Each number is 128 + 32 x the weight over the matrix's rms, rounded and kept within 0 to 255. Layers, rows and columns count from 0. Numbers have three digits each.

# layer 3 MLP down (transposed), 512x128, rms 0.0673, rows 81-135, columns 0-127
139130141125164105094135132102095156109115183110148132127110105142115122153123114092123122177135116094146137141127115116122142127122126092185158125136139137091111145149104127163145111142086107137152139117168133170117151105105140127119130174131110146146146084112098106139123107141156171127117135160085196157109134122121137124126168106117095140128066098158150111110087089126136118134159
160087078091090098123141174135146122139075121091145160114121104142138126153163181136138176093140066112154129141152104138143160112129115152096172140118099138125166144166099130151087122114099207168113099128136123133086122156200138166131166151122125086145098125125099087116110104122117108121194088080116195134114130173130054148120137131150172138129117167143167136156152135102134103115158
131113112120155078120164034092141117064109101135133146136133162100116111126161133123098102077127188169157143153153141110109145094168141124117098053143167124060182142120143142118204164141166172161158127096080154105102108107120187119128104134104138113125127105086152180060106184135163103171134117046152086174093109210172217090075150071092127079147153106179151169054123162162108130150129
120113109151074141119118062124071168126115106151113088085155168118179062140110129084114085145104098123120118149168107062132147142028134125119168094150100153074100099148140160153086169133077167097119157166100095114164122208166144096166163136178117114201157113118117193105103157101093172144082136152161173141143153111169179087091089134143126076166089132140162155133150126162165095157153
130140123113178096193175163130127084125113123059175188130075138116183117112116144051140128162086097149126152118140124125152144114124147059138116125101154125070092143136166057106062090141130165177167119142120137109151062126179169133079117105179150128127148164164138094067160092066141095170116079200122150077124139142162149115109173200107130111146170159199122117051094135056130098121112
155183111182116101131123163098110160133055162136182117193140110109120158095184125145199099157089087161138144126130167148089111108150130130044088099123136185109140165161139123141104050168073094106120102069129128046108133137164112131120159145134133110182134113108164106062068088123143171097111089119128130192085182138137128112124152181118096186193109167117128154167142146196103117151136
119089109178091084136087116128136123113132083097127125128127120105119161093094070120142139090112116151109114047106105173150132174111092092165144150157127191135148224157127176107072162133085092169124080186163099168142111117129123144119118064109132196141142183091199167162048131094165119142096131101153158061128148159121160099187131049152131119160142107105139129136147168130125138105124
087124164131149085139076096152121132091183066159114115161066165095100137171163152127131180096128136142118108130073126126121136130139155108143153195113105100193161163138085131077138138179092116114161162140097101096088139111144125115089164205141095136127130054131176120146124184113136132147182074114141111149148154105144068154064094134153119030104188144046141093136100159095102156172180
158094179121132145124160108087130147115099192132160090036143112169186162087122079127183081088086147095092120123141130133154129116097117113110205115100098119117177091044123166081117154153091199186127092215126087143101077112112095141111127114124141177080153127137125117134109159116136148108187168096165152089141126129156124127138134140123164082105158095158178113107148124108140136109110
147115136140105099119112131109182115108135136106118122118107169119167107109137148123156083081134096138088157166144119105142149173170153181124109146161086135163088147161131105097118123114132086098135110143087081155148165107091141158162141129100085161157178131107106096122037111099131149147102132170126120098178176120135124150138138148143121137098106124113071143132163140149140172093144
149144064145090068146161116116147147139168133102160102106142112079097138118114113088126194136109094148101089131151173126129151102133109158087089127137136171108139123182119126128155069147188081134202081099112109137091142127177095124142167112110114067106108135144135141123083147137167158202133136167138079070126093101143151149141131116247087103159174136141143103112124139178116115139155
132090159144152114118133146120131127100166111146161115134191098126120133151082119128125119153171152158102159155084147150165105132158088137146145165098159073082157144141139124125116144188180092132123109138115134140143149121119088171149127095120109153124113131069129140085098136173116078127107097098121102141164095104150134056157125123077149139129129131098106128092128155203096131132152
130134124173148147145112149119162162124119121128131177213135186091121123065117153078093117085096110129179168170153122084150136116127165145136075117109107136120090133059183156141091114169099148104159152104110113158127046137142122101118171138087129076112065150168111130156131117118159072138095112145139098121123161148142111140060173152097047095157119165181123111149114150149142116155190
164158121138132085103119084170084109120123153097148181158168139138127160131081139199102163165098108137085130061140129151154107067109091107083103095162173164097078134161130154107108138142187115083129171149122128097152102099132094096113120125127158070108149194152142169167127159186152083131102167166121110108158103145085090115124168126180122115125086153113142094089152073166084135184125
142140085139119096153142124130103151120140135107171148144125111082114135112138109094115136109075169136156125108126100138108126100099112144105150157139118139087142130142090164110153113132126123111178141175110117118128088158118132141162158142108125116118116112094174141138175111074080124140097179112111116109139181136088137116133063118128154215145123173088129100176080149107143145169117
128108130153148162103102115110149126112151099124189123105090146094138133096137164078115124183101109144148158113147088176138139091096105136129108158104116136164119136147111134169127126126145120121142163074144146161124100119096129125090185119130131139113132099121135107103127155121142096146145123148146133106150131136128162150058087095103125191117112129127119138167102149142133109060121
139117151154108145137142133145170155196156095107120155102142094188133146112118129104091095114175083101130163136108112084140087110095201064148172167141122125166154115126174143123097110142095151100101136141169167090168131141123168118129068111085142174116145096098152109103120163107132132128082092141104177148116083101162109113175151185103104155139099174145155108087133072112065144082153
110140127119097103093138104112182149098159145115148202049160077105128156155125146118162133111150134142099119120155083118180121128112110134059113108126115115155131144090076154160138155108133122115140154115138144139122106124164140142107104127114123106092096112102122134121128142184154185170107113145133132123130125083076174125151114143126124126148125117109113114093164188172127142158113
118093105119123123181074155172156169114146081141093095110082153090139113189131117103106072119164103130105154110183133111149170143128152119130118128105126184127092125168122121137156110158108133158191062119112086122118108179154096099148188090068109136136119139147132068144127150142063120149151196053163113111143160166102051162092171145108147119161125128172134157187153163075138072140131
125106131138143095140114127101148204122124092120094065090129138120121147109140134148141092096103154128192088102041199154125138138135113131127114108135170138154058097100158113136142055182171129110073135158161101142126111072133148174076154174189161118108072217121128173149160100099141110163155121148150080084179165125114127094189138124113149156084082137133105166105114117132133055123134
114137141086118100090112144102112127147161119107149096136124174133142109159141159111101149101186124125134136097181105116160059134166110132096147136081108099142108119095074185132196114139129104120131139120135102140168147143163050141146115090077132137154104137140184111098089182163132129087116146125141085139068094066105145119188107091136129159159128107131168109148153121192112162154143
152133146077119109056170113203146064169074123107152104132119083172125137061131077182085185120195164189106175171122069180182075174131149142165222151168224078098144070093104146132120112144145125099059099139131123160152166128133092137169034158114146173055178145105096104072130159159083139114061127154102129188142068088113163176128191205101152066162181181162074111098153160086098074120120
125174179112142107153120130157160122114118176188116115144183113117110067134105053119073133093112130138116091235060111142101116094166125186109113114174130119143130145122119087185142147143140180133087108182101134111178052127134169104093108092090198169130148112119129114166194149116114136114126188122133127161142103168178149126111129143092105064120164185162069104050185125181081106166123
136122114098167139173165175143123137060109141142149163140150150086130149062171111152133178138087138087139185126187125099180147152119159068142093154111150162183161143106166098132170116199086122181147072156187176118062128137083092129093172109102079114139065105135188157125140150137119087111094164108151109097062146182126100127107138085124156117150075159144095042100161104124152160137113
151153125173142130123108085120112143124074099091109110140158111148152119138070074162108153189128151133087144192150087134084105129072152156076093106108149156131131145129115129152097122132091146181148098139145128183122174114190121074033114127123158021204138159108096160168190138091153128166069090096087136130157103100109118170127138150140150124149080162181147143142191122138177137137130
139166112192144105134105059137147118103078116136066141135144084121105139151160142196136046091109132134146153127127122115118076116116157161185119106156144122105052166078119126158127127096078140084155128137124123139185131165120159155094105127104127163131128156111134069140137150119214158157091160132152081166104127116135138129133107133121137132173133175147136112081119129123120161072054
124149158112060077163128066076150123114136072109177134173178140135102114174118149111162127157145128097088146126169149090078131135187155115215104148148143137153139088131141153133196138162119122141100155167137130093151124120130155130091184171137134104093123121135137097124137149150147096052119093126078132152158166125058155117055131085125136134098102143098140130106143137071094164076156
185122143113180097102129100144051147149084142122144138150096108143154103142106097133039134125076209121106137142051072137176134131152134096123107163166097099159119154148139122092128137137124093129113108118153107093138177163138117116176103156103107109075191079108157135166074049154137164126133116169145166123109212094108130143129141137151199090167171162168119109146131089098109073089145
075129173103159121127106152092098117105170115108121116148106106139081129095135114149112163147134148119155119088096137198137121128137103084092103125177112175121140081055082158088121154167116142099166148153140184130147091148168124151104105163163138151109094089156151124105176154100131127120146112171155118120136109115107130126132154122126170124060114146087095101142111154160112120145089
110137131150175161144103116186163116131136147094136167145152122129138070130140083075156123097124071130114140145137120169117157116083154094168134107168193064101130132187126107141136159134154095102151095097094193177165110164082053144069065141112158082067158131144132077125153158088130136121109157118121111064081160246124108123091151104112159106114159129098182180191122110136115115132133
068058156101111201147082103114185138109139156078178126145156096136100146139131136111169143113075120091068170087174150106098098101126175123095136098084197140151127116129171115127161202107148124125137090123093148149135121118146157106179219119119122107112108190139131127077169159123182076082183137085118128102054143171113124118063175089105138100156125134131166137157188152078149103173113
159111141037096162145136175133125169101175167167146097164234153198177121183122125102154196120117134154162143062173131107094095157081127127140141127107115098109106149111093164085141084155079135127107140130043063196141136120094080148173091102204120128134121113096158115087119163163113081136125091120135168129161161132126062069123108140114189120088184109094179144090183151137088093115133
161170083122112123121137169120069137160112139131156170115143093156162170144157113149092123122137150102051166153115157138072137100144126191114138134184078152195137156101145169074149079123117099139096168152140071055078161156112120188131069114118147154108159126165101134144158141136129114154155059139094098075156126133124154169170141127092099136140108161144135173105086039118085177122043
126071129166128126098058172145104107172097112139134078155095143106103104206112103115157208073097100201127166097162127129078191107065192110153100127144114173100084122137111130125105188116118090121141083042109139151105045150194065174170112178140065125148094191166085143148083198130146081118137198114177114098115181108140147093077129069125145101143125159093155176183134103146158141165135
093167115114154145165170127185067079113071151100070126151181092191181170108093085168102059091139157145193038158141117095142140188120081095100115122167089101127094104100077110164084101166099103124128112088248206103173154163118165143134189098098184202158179097137101047089113062132101110120161087127145196117050142166155207127134156118091136107131100154108173044152145148104143079113127
081107136087130102068126101144101169083149168081129177147109123121099130111106149055186159058074101217112106155142159170066108137134117134184063017122130124140127164179166110121143162153118175127173091106130164123153070169109102108129170122142144161131106129137157167116137140129107105137164173101122125139106104132077056120043141055143162135124162115118098193145121088136163058143094
221126026133101121139130129074181215160122039107182147091134132108170140155131115067149073132125102134139094121153120158101156094151155145086080136194137185078162149174082099147107121118136109114146183098136106155143139123110112101126080092171135163143131155123131094109117099160145169145140139155217153133116145133075099124089183094134151142131143125114157120067128133144114104129091
131112174146114121137181074142089119124143162153098093065128113143184151093124178087137110059112161135135093031151093159130160150106210162124119145143128154198105116102220178132197059157108129147154133143128093177114139139158093116155121053105125160063119115150120184074146090116181103102087115101099115087159143179135128128158150118134083126076140188048157118108110117103123165099186
179114168140184111105135156106182179092074067083082129158068190133090114113166176142181078077101100128159104083135141124118075145104158132135108134123147129131097129229182164113132142158093144215135088096154142103120060120130180136127149128102066049131073114155133149132146143124211125142095174129135147081176105122143103153156173092116141099163119119207110152143094114123059113059101
112120148115153137171070127156152106121104144130127146113124119125142142149105101152149093098129120138121161102142171169088095110075150132104175191067188183047138125082081125173086192121096159144193147157146131081133097163108093075150157125136104121125139104093102144172090122118152166115143112100146186105126137114137121167051135151126110108120117175098144118151159095168132172105085
155104154110063137087164141103132135158130082143110112173178142181126102132140107190118095081202119149062140093094075144144156119139126105068150137133129101185112108095170141109182149152168169195074081148144141078094123119112140162121099136133151133117117134154165074136111109138133110123114083098144105162129072122103167166143079160140112102135158108122181101083122126076132143147149
049128118125069119136153088092179166113194143160159137102160131097114158141175092161109136108164174091079122141114096115144142107162177115118096125165115148091133118112134110170139127167132134112119157097139112129115073115125152127148130165135083088147113072126110100121114109103102187090077131163133116129151166109142123150149152122157113125145184144147161142116094085127065119142097
165097160121112170099145146095116111053174170074114128108125101149135174121142159140177159158188122071139091113151114127150118126098143075155161142088123118121176106081103148166137146165190079113149194194150108147113100120120115157150091110104162131091060127187145161123116134061119161067134183067081082109153076155167118145130099175131138153201115090109101113143105182113160168121132
119155144135126091151180082094063114130131119160173090116132087127142104122146120122166116150140116116110113117136147082133147129092173136080117112122084149162145106124145169161098136180112113107173128133174134100067137120105091147169163167126131104110138096096108148090141116097121138107097144124129115107150113097115134128083157133118163178133111146162111154151143148140113155144175
149085124138123085122077165123114139127120055124119137104112176153160119120182077135172186158117170162146143114067111213112081119186176188139082102109072184110158163117100146144100121097105135078141091203170127111138123129042085170175135179098098200190111153121121056151107175074173108147153151132184093112109087070150123148137109170187125137177164085116080099158173112170143058087105
077128158104157106117165137115168180135145114087154098122100157104124122120096139174161165140111108167126128073135109143135085088143185117054152180134162141127109158120139167121127151079110095131172125164156076152129107156123117150114130162121137111168083145064119180144118120093087122143080131101139105191156120089093086086140130134125116146130126130131166115126136114108149125136124
149098195168203148161146103102101135154047157082115125116071143119154088126118109171127080169100099125088136132148109127117130105115124091160145106102133172134136127146192170142103123112167171144131162072136080082127148148123091111156192122083142080122132102097036106151128118167115141146123146174122168101128097138175137158122094126119132150139079172099165137126122105161166150178195
170099134110169122178087133089180089131192168118125108057144104134105134184110114182191113095116140184161082133122099126087129156186071139130084086114159139164165081111112097103165140140118125130158175117130137086177093089111093127124175144100106162039123175194143067198165107168163170102188120127109157073097157075146148155117061136126120121096117076121108112135132139083082162149123
130122125118129072116099099098154152112144144087152076123129066091150167160174188115076037118094084193153134155149110096163117086102122117151163176091135137107168140115143169104150132190133144090103105114132090223079157150141169109129158095167159129088111160124175196171114065125067133171135111090082092162177176118122137117148138114072145071061137094180148109154105160177112054180168
144147230158154160135112170095085100081144098120121107163066215063121108062125102105065159105154133030062197145068125135089145059071166177131059165171108186193139136101125174173059172106120097143155118140100167171084118111177144167174129096093155124124165094159128183164137111116124135096111163058116129107121125090103145131125153094121095094047119155128140147128132132120136128156164
127117097181076104112137150127098100106127140100125144173156161065161109135147096172092128076164179169096103108163148153154082095146102122177171114087143117138081178109155117177142111105141106172106107122179109098092117142190128139059170075091184143155129178107102149116078127131139146171152104119165150100136090126085137188143125059116153097186130154089147140140142162168117022084099
151107105130055177088151133163154153170110118177117102132068146165148154063105135146123166194110128094105136102153073175168092159129078135135140130105139194065107145081161113103150110140112135175152144136146115104091137125108129126125128099148154152085139092107174162134108156065218145080104126155100052111167136079173102138102122127130135164073074147150114164165079083171071166141088
093132144095106117128111139178159059150176198194118041168115123103140101099123138169203111152118170191139101105119084093154140117133176123192050091142129115135097056087153093185181162104121106115109088117099119147178163099153119125126147181050129152089155145173101074092098094125137175072121161050127050165133134095101113135181098109111122187146175128182133147199115147104113154137239
137072129111154147078110101124155149101105115133118151114162125131166099200161190078134108095094181161214087108148145148139142148161105102138099125126070179180127101115152095167142145138157121109097126135120193138109141155147078120115084118137096089141156117113066166135174153124100093113160069166152091109157145117169173156126110154114138106089077140161120139072156107163158088076116
118122174168074106097125150167130153173070099162065164167145121109133081090092158187119171101129148141131185167151145041175111087161112081078163074135120102141138090138164141075178117207208173121098114117105151080100178150089109168191076139120092115116169144104116156123171087132200156121165158108183087162086137142085156107111081098099141129113083106105079079106150109092107132153161
# layer 3 MLP up, 512x128, rms 0.0671, rows 82-135, columns 0-127
116154110161145112148080109107142163115175161182130100090082108125162173147119131122109121138175142137200080115154162110155121127115152148137110095117182115120167081126094122122161163143164069115100157153124115162175098108133114119121092151108141128057157114179114138150144144108188101103091143137147084183172101099162091102077133165110117158183079096146097122140145169145051144136076
194180148163105173091098139142125174132088071123085143109120104139129127105110100121180159184138137123105183085098049171175126094138145150068140144134102132071138117132161100060122144088146142111162132183116156177084139091102150123105144159122149061123096131116137189081152194068145099199162155101082134141133173107196121111128074063103109129117120085143130087153131184120152117131160
125169135120124146097060087109113207077100089130158136158100155088114161143210193081097174171145122146135128143108099134106173170138167111130103153171123136104076140125175114081189110103092180142071084102148115138106158106072093150092092098123104167119109094143167182222081105120105143156095084164084141096119180130183146128080157054076138165152125124138140087123164183150134176094117
096138140136099164088112155116132142164134133103119101102119159104138118134143142086167156141112074131139093134114152124150106149098213235145138099132144135144159114157120142127126129147192065122117137114104123163152120125129132132114110134070119088205159109142153153186117154164124149066133131041132114106082096086133119090157135086151140177138084081153095128119129166153089182185095
107152107104098191200142125118104150144105114142135129053136160131140076155120147134093175084097138130177091129129105153092196149092099138135096143119098124140118165108120110140185141174107121083078149203126115137136083090084113096147125104152109112132194128137107090091164143176094122156174144120181130113142164114095070138138100067140184164122080118125120109091120136144058161198116
175151131169129172138134171103069147176152101113093091110083124130099176173132131114080173126126110129142078083127119129191163130188142157098148146124162044114119181118168117156107129096149072121079102128071068188101139123178172098099079098142146183166128099066100104094165138128088169197098191126124118154060073104129136098162143117107119164087124145090086085153140121179155135143156
123185139145121105050128153088149156116092179152095151117106178108145112168150142119142109163064150090153085136145105130160152127136140134074101138146111136096080167151164164165088106150169193156102119132184176142103155098125087152134145112191113104085078107153190140104127125114107202145051083154123165061179101160172102126174102070124115150142107154122138145097134122116098100066082
080131157183068155174070115133089158111105057145174168158135113095098139116162165142110076152142118129073072105121116146095085161173090168103123210108124107143106178130153172117137125044171105113082161061098098125120129110136155153184160184138152124184135107117159148162121131126131115108073121152077104122180167139103130131137137119088140172176150145115102156125088101194082126091119
156125123124124136107115148135101153153119143134193117148152120157146148134120109128155153097085160137181110134066099135129101130094156140126097144107097123085136087064125158101150155155129118118160120168115144116103137127123099172121168129151118136123112096171175125114154157156061105066143106100142119121151116140095153102128103123165113165110149188146111161095101099153048151151106
128198146125140130111111141094124127143113167131169162092081106098074123135075124121162124089178133195146132151047084147138145180143107125116143121111176109163137174153159163118117155152109132118126131119124105152104127155142130097117170135121169136169109066138099133094142101160142126144097173122108117155085145116143089117132115123107110170104192165146097112149082089132095077094078
098143115115159148116109107129142161102144129122095112117140145128177125098168079105144148119118146116133126095105123133139147137079108149123118107109108102150135124086137149104098148131122128110127175144152095089124098108166181139130163135141123120123217159129126157144169154098082129155173116142051110142110125128137099106101159133132118130159214074142160131128203121088123074161104
088095177093116117073127156057123097157122134137116087155113178130085153073176143097168177088143098152077175123148071149119138140172136120103118168107120126096113151198073074144168137114166070091101120079118179188052151112120149170143180078158143080127183123113108127137129154152159155120162125111139146153090167138148122147197127056163171096131091083155121113116116131125118152118137
121128182148130108136086140107174113147154094104115116099127134129092113116177124106128154114135167174133131153192130078165203178069123110089117172155135163143200115071127075119140139147125122125091112125109135130121143153135164149159100158131132075148134078142193094132108081090089129139113093116087144150111100139137196103163129127119105140156170157106077175087081161096146147127126
139163139137159139113138147144125107118114115123085169134127166144143111109084146100061186114154122131110136120150106157119148097169127135139098146082099085144118080131117095149096154127176105088083194138097115122116088138151147083131111093158161182032143144119143106147131135140161112139125105124112143154106160136143126133155127148145079123140119059135127189132127155145070120184090
108115116117137123153131082119147122130140172153190123183126170119080137117120106146149130051129086116140143127139090107155123144134141117146097123152123126115106136117082117149102108108139111162193128124151128122119141088148127123115165124113081084134150162154161096167091127132083121144131110129117156131096145160133080142187131132070139121145138135138153143111155107090097095122143
132147078122086168121087132143158104167133125122080141138122215139117139136172123074126126166096169165141173081139215109120160168118069175104134114126134181150073137112100106100111142084140147092152163136104096089110080154083165170167134146075138106152183115174133124172099086138131183157111136089116112092105104124135119149073135124148099168102136131181092120185144137120136092161105
136139159117133139110128135117124141136136122108133136159172173105101153140122189125157106125133120114126090132137124158088122190123124175125104173099142150161138149089139154111161153083123126131103122088067113128121115119117138113167106123150093128176124067147117137132134125114129144143116117154141108131159135124111108091148185118141125171144111098106124185123124140126080109051122
114165116141128158137145103091135158147122108081100127138165123140091190110086174129106152161073058136192139097049182137070106195186131180172112092164117156135122171084100140109155134109145151132125158173137131152181144118125150153128117108155132105113155168121120061126175110155182092130089057182108057092150068092203113105149087081125110122116111132143129146089118133153092161142103
115128105155144134129136145132114135104169113116122160139132122077150126147180145114164093149150145112101115129066150156102180190177082137104116122199133149144098068154140114099087109118119096152197138107148125191094115115143117129058127106155147115067186117077116196100157112131074191168190123144144112093155179116117118119147114117097113097140126108154111131130060038156207100094135
121154107138170157142137130148132104158125123138091090124122201099173140085129086164128120138111162108119148108155129143095151145124074124154165126150124158077138090125142096136138137111138130141103105155144160099088052109150161159129123117135158100105181117143105140162124138082070097170087114145153192091123103148134133146090169151172059087132128108175095149128099128099153108129104
162092238143172108118170155125136181128148111126163206122145145197096147103146069095117221107111129176067136158157108099114134165118154092138055134128154180062123120141109142118169126141165089128102104132101183088036080105093169152138110126153085163159132095130138249166107081103188111131150150149089094081110151127136135146154091088071098201132116169057075121122120099077095072151094
175138197135097092069128120061095087126184151095133119147162127136104033153129136156161221133162193059142170117132082132112154140087131178149087113229139125151210130133111090195124120045098129124118119201119117067131144131081094120140119116199145157103175138095169118132077100191172147151130142137105098092099168117104086054203104117181103141136139181097107108179047134112089109139142
159143131116119063064109078086092125182115103160074121083136142186180111133158092076123182141154108091208145086174072125142153132154128156151097128154130109153106132096093147080219136159141139171104174180097145182052171134100092129103123158191166115096116107098160173101088116095181112116140143152116073125123178137158136177144081113156151070168110050167102179140109107160140146069160
104140212099116087169178080146150182124110122174138134144106156137176066122081088156152159133102124140133114180066135197134109171182157161184051108111119172127090158115083024137147093128120167144133102126104123104123121113117125096143188115098175122148136081112179171118102074124073130110167073087109142164107128136114130151121145081134124129119192121158063167207114103113076155105085
137189123167137141135117121154158132101162118122142150098133084101178123123191088119089182148134155119136098086125126108138125143134140171148142155137107136160186112159119129136141189143158138110179140147082112103100153116149102138119114114164171139133085081073145109110090142099160154152101106102078118062118180140130145129115141112115082162114123129053098065114156140116090082156209
123186148139154171112095223144136049149154166107138100057129129095169149136154161111111121088127154125119111109129117113180116121083110143114152056110094153133145147081172092179108170118138100140161136121164145062130147056078147163103169146107077133113131167074112094160111123108075099130180156168124136142109105106143133137165125135139135149112146177095146138137143143161152085130153
129162217165091084104143139100117144082149168140150190151137134140087106142113112166122112091140123050129130107139136082144160121099152131125073116103156175119156095142094139090130101157147159142112140106095154125103168091168106120115141159172167147148059073074195195110088182071149156149159145126108106156140125140125189162122144100127078098099129104056110127117093141189147146106071
123131110161166111092115140105090132131094137076121066129124098140097121126121146085176073037102134160107082161087135141112174145162148133126185117119144152169058074137186116118134133070132132143166154129158152172175150153117161138102128185131145115140128166138184085121109150107142088165109127076097127070081110172169136098165118101159099118115135120135108154194101106108155110162149
121164175151115103156136141083108161170121083076089091140112136187114117119128173143114175108158106073125157077105132093149092232173052181142149121124075147142173136135130172094157133124079164098135120108197165130152152126099118166105166088123149148131177138120154086046131067149135144139134131126194108144047096140153096175136110076122116079076112139137152070191095132202069123115107
129216151149111134129110192123092107096129112188107129109158123151176144148093164202114164155150091143099140083143104150132170143147126167104076103160169135140123126074193126103121198135086049141050155119157117154221128118139146160093127143117166146181136093117127111087158106085111119119104132122118087164098058066154122147178140153081134163131108064130098108098126096094153166091100
112133122100156036102128196155124170143095145117177159106179049181125127107151121170157118188125103114123106135110103099085130089117164149094141130123114133172107123091160154080076137087126025137157147149135164118111173133100120158116165138095100120100103133118140153100150161066080163165154122066164169166126152179158094149137140107135159184158165181168069147081089159103120162075103
150141151188149207097073195157105155100100145176141131093064159091158120133139156097177105139089091053157147122109115082150156135167126129144127098124092082152081134154071152110175144111165138187127138099090164115138152063144109076165099062158153077062113185140171133117087124165140152092129088153159139134160147122130111158182133200098131165083114146117115131089142081162133092115047
177067083193113114129093153180176116157135129140088155148077103076170155131122118127078177186147119047104111116091117126134154185135219170149125176151064156058176144136081137158069141138038126203147144142137161147221100183200086134113062139081106075064127093139107076116141124140057090142124151154099149062110106194139091122066179124090146115166055167123062142144112165168089113134157
083074120100160141075154147098199123140171118134160152093077160105147141107170125075094185093146133179147159162205127157168114139089170189164138139096126151119089142122114165120203151120144103115088121128088122158159124127138154154083176137145111106093172177151082095135200138122091134160155156106139090139069035101148103148068126113124143134089137078128023106073116116138079148200072
121157219120115086188116201096117053150190090172116105167122155057100121125073123117117164180179152120118129126103185125122122180087077128157147176131193150100116095140064171136137080141170060117130151166189119040112141128122110139088156086158088070140111090121091149101118073100182150174141109144142120117170077098179144134196168113057142164143075137127108115161115189132042060195148
141129107137120154149135158133172146127128135113157174060135138076167131143143123054170181014140105122153129134086118174177132112135124167096104166168138154148157158093089112105151154160141080163169086137093135135169085176102101132094075115138130157071122118156139086121121085147140143136142097132157148124136125124116136121134081132099085174146109142085141172146161140104074115152068
148176138117115104080104155053139151112126130109124187122075148142084133102068072139080187098193149094121120020147083174158168191135114193147139203103171171124154119159084177185147086177125124041150153142198124117092177194182111115140133082173134155104096097149107135133106116118104050086116162130119131137089147153090117112144090185085119127054160105162066102108136097108139147139183
108054099125125160110083126140115139140137105112102110139098111107170136082177148113149118224057072130122120127118165090108199109135155162165117146163115200132099114115140148102202114141244090169098156101119146088169120113101132110173086073126188101127177146145185153167126142134080110152117079103103146137169106130160077086073098107169123170113041097100104122172163124111147172131179
091135115130133161173138132139119095172135160100149101145080149102093123104159204102099161126180123135117115090145056134160105163068115160096083123124075120188130078146147221135123140147105098135093098101117141179179073133169145106118181118087189133145093083130179151137144153129105074108157148140169119116093172119135083076168158132074165154103073091162079100099084201175123141124124
169126163163132128142099127110099140098113114136154123116150144108110100111115130104093161094103159139131080117153164155136135103094174169193143097115096177146099146168071125126071145044113112124154168118034097081124147105141171124146155129128099166131116166144092166095112151119128124139074202141161132069054128131150105129105140098168152173079150145151124088092095110192137149136172
128158128107165094120038121099159113141126148141141106126089114115135189091139135193146105140129067136166152119162114116096131115092138091133100143097155147146125083144131155177132108110115110187109138167160110117141094088114166156150094114128134161132163106075202122076144141096095136138140125121117140131153131161123096127166115133172115160177095126117117113162144107130124112116110
159138090136131155174076147094189093114139105098111165135178084126098095104086105123183104088122167148106152108126144109096143112109119158109071123104086185112128180169166092103149133088117102138103088089135177072161123118158152130121106100146120132115147108109152115097125121149133141122103145161204159145116121140190034145173146106130134106130132092117147113095175181188137136191176
094133149151132138097140122193154169165173143106055135122132099095118086142133163110104132119118143126098152132140142108152153102117159130146093177143121108075103168136171094107165111096154125111143094161110144115084124145118139201082143139138140177101081173087152115105113146118089123146120143105096143131110109146151091121179090147091063206127098117128118145089099098116161117137173
068106190151148118122120110121137097138128177169154124105081111077118103099082166129154066074071114191142149142095090143110181141126107082074093138088114166093089062149159140114157122136064097148191111083116154145146200154110138130134105144173160105116177113085175148119190114170089161166093114169130143145146157136122104080096138156132196080090155172173149131129100062184146121174146
088142151119120127102103191091151084177066158095155101116120121123142113107128134080120128157133117150150151143152099127100160117144106174169058143137115155095141101117127126119132117075139140090107135113133132132088077131171128163190115077134091146207140131170139125153121148100117135184140163154121088114126119142166115103144136142137160139130114136137105145136144087083140119147155
113108120106154171111149250077102092161175124115139136121130154096117164125191092085131176126132135107136168139116116145110158106127204137131020208183111067099138132161090121124171086099154093138176102153154128190098117113146149138127136108134127056130105148090175093116113150118135108102164102129196100048136067168103101113141096135145183147066108122146181136150151109143163119134156
114102141158151123115168169162092105132059111106150136178105138142157120115181158085099077157148092170098125165131129169191131171055098156145217096108097116131075131118174190141080110095143090069101157112153123191105164097137098112154112104176153099172161150045152175108106143122083150085073163167113102129173098152158113086112220144089111119134156154093091130088128122158154125129109
161141159145172102185084137095125159063115166122067171139130155098166104173117143113130113077140090039104137095175095146093108078104081209114158144092133184172135133199176133145115148115097143113122098147124113199099155126127117146137175115191141162159179160122131121119045118108090085153189166125166082171102135142113137069119071152123137051113137098136115121174128065156147114117096
136127158129127131136098162089099093133181157176126172165142133091162121092103213095041143221145069077135200163073088120102190067055167167117035068075100177169189128130182149131142098157091062162128103141049158152117123169143137122117160148090124159147156101113120160130142137149063165091146200121137160097097088181120084072147165128167088114089132134128073130130095149183094099174134
100158170095113147157097068113157150093153151102129100100140170124105129083175159143113155058116090094158141140127100074091147182127164154126157078150122188096126056122077182097128115173120138155147167118032183137118109103122121125140125150110110157100132151148145136151126153156102108137116170203116145185072134100144123095131107126134174131131125176167066100092090124153089158092163
102112105176163095152127143116108088121153110099125090089146122077119131154230122140120067068152050163104119150107146117071179103105142106123164114157085115188117203171105091159153131163137135178165124101111136181173122149156101180168101090104144102125122130105118171141133094144076137171141074122099182122068115181147090083074182108135105101071160103145147062083215207104132123175153
088198141144112156099101153085080133073141082086135122095143166163071166151107103109067089104133081113119137062075146162101156168083197171163196120143068144128149182136128147165125185133106073097171176156129149184139164159155156085110111097110133165133172133078051061049196146203113114125089160161121129097144035132172130166161127060116139115095184106138131144031152166155120124157092
134132154150099056147142121115121175155204143141160189115123145095111100100109091112183163130155182107106114147109093119177138182084164130143096103112109110087112137127140128145113135105126038110146095096133107192140152100111133112101155129100136130087161080054101142096054113101118166087162149168132129148087155111129123144114105177153177144149190150180100147117129156116136084121086
205072090124146129138136107138107101166121121104144086151120138139179124119126096101137108149180093109101126115070141131062143148128099145098135189147116181189142088067111075170091125137135119153124131138130086165119130069124090078134144108111206110102087065127222152165142135113130137132161108051070070194165159124160130143104163149095144135160184150163123084132170098170125149140179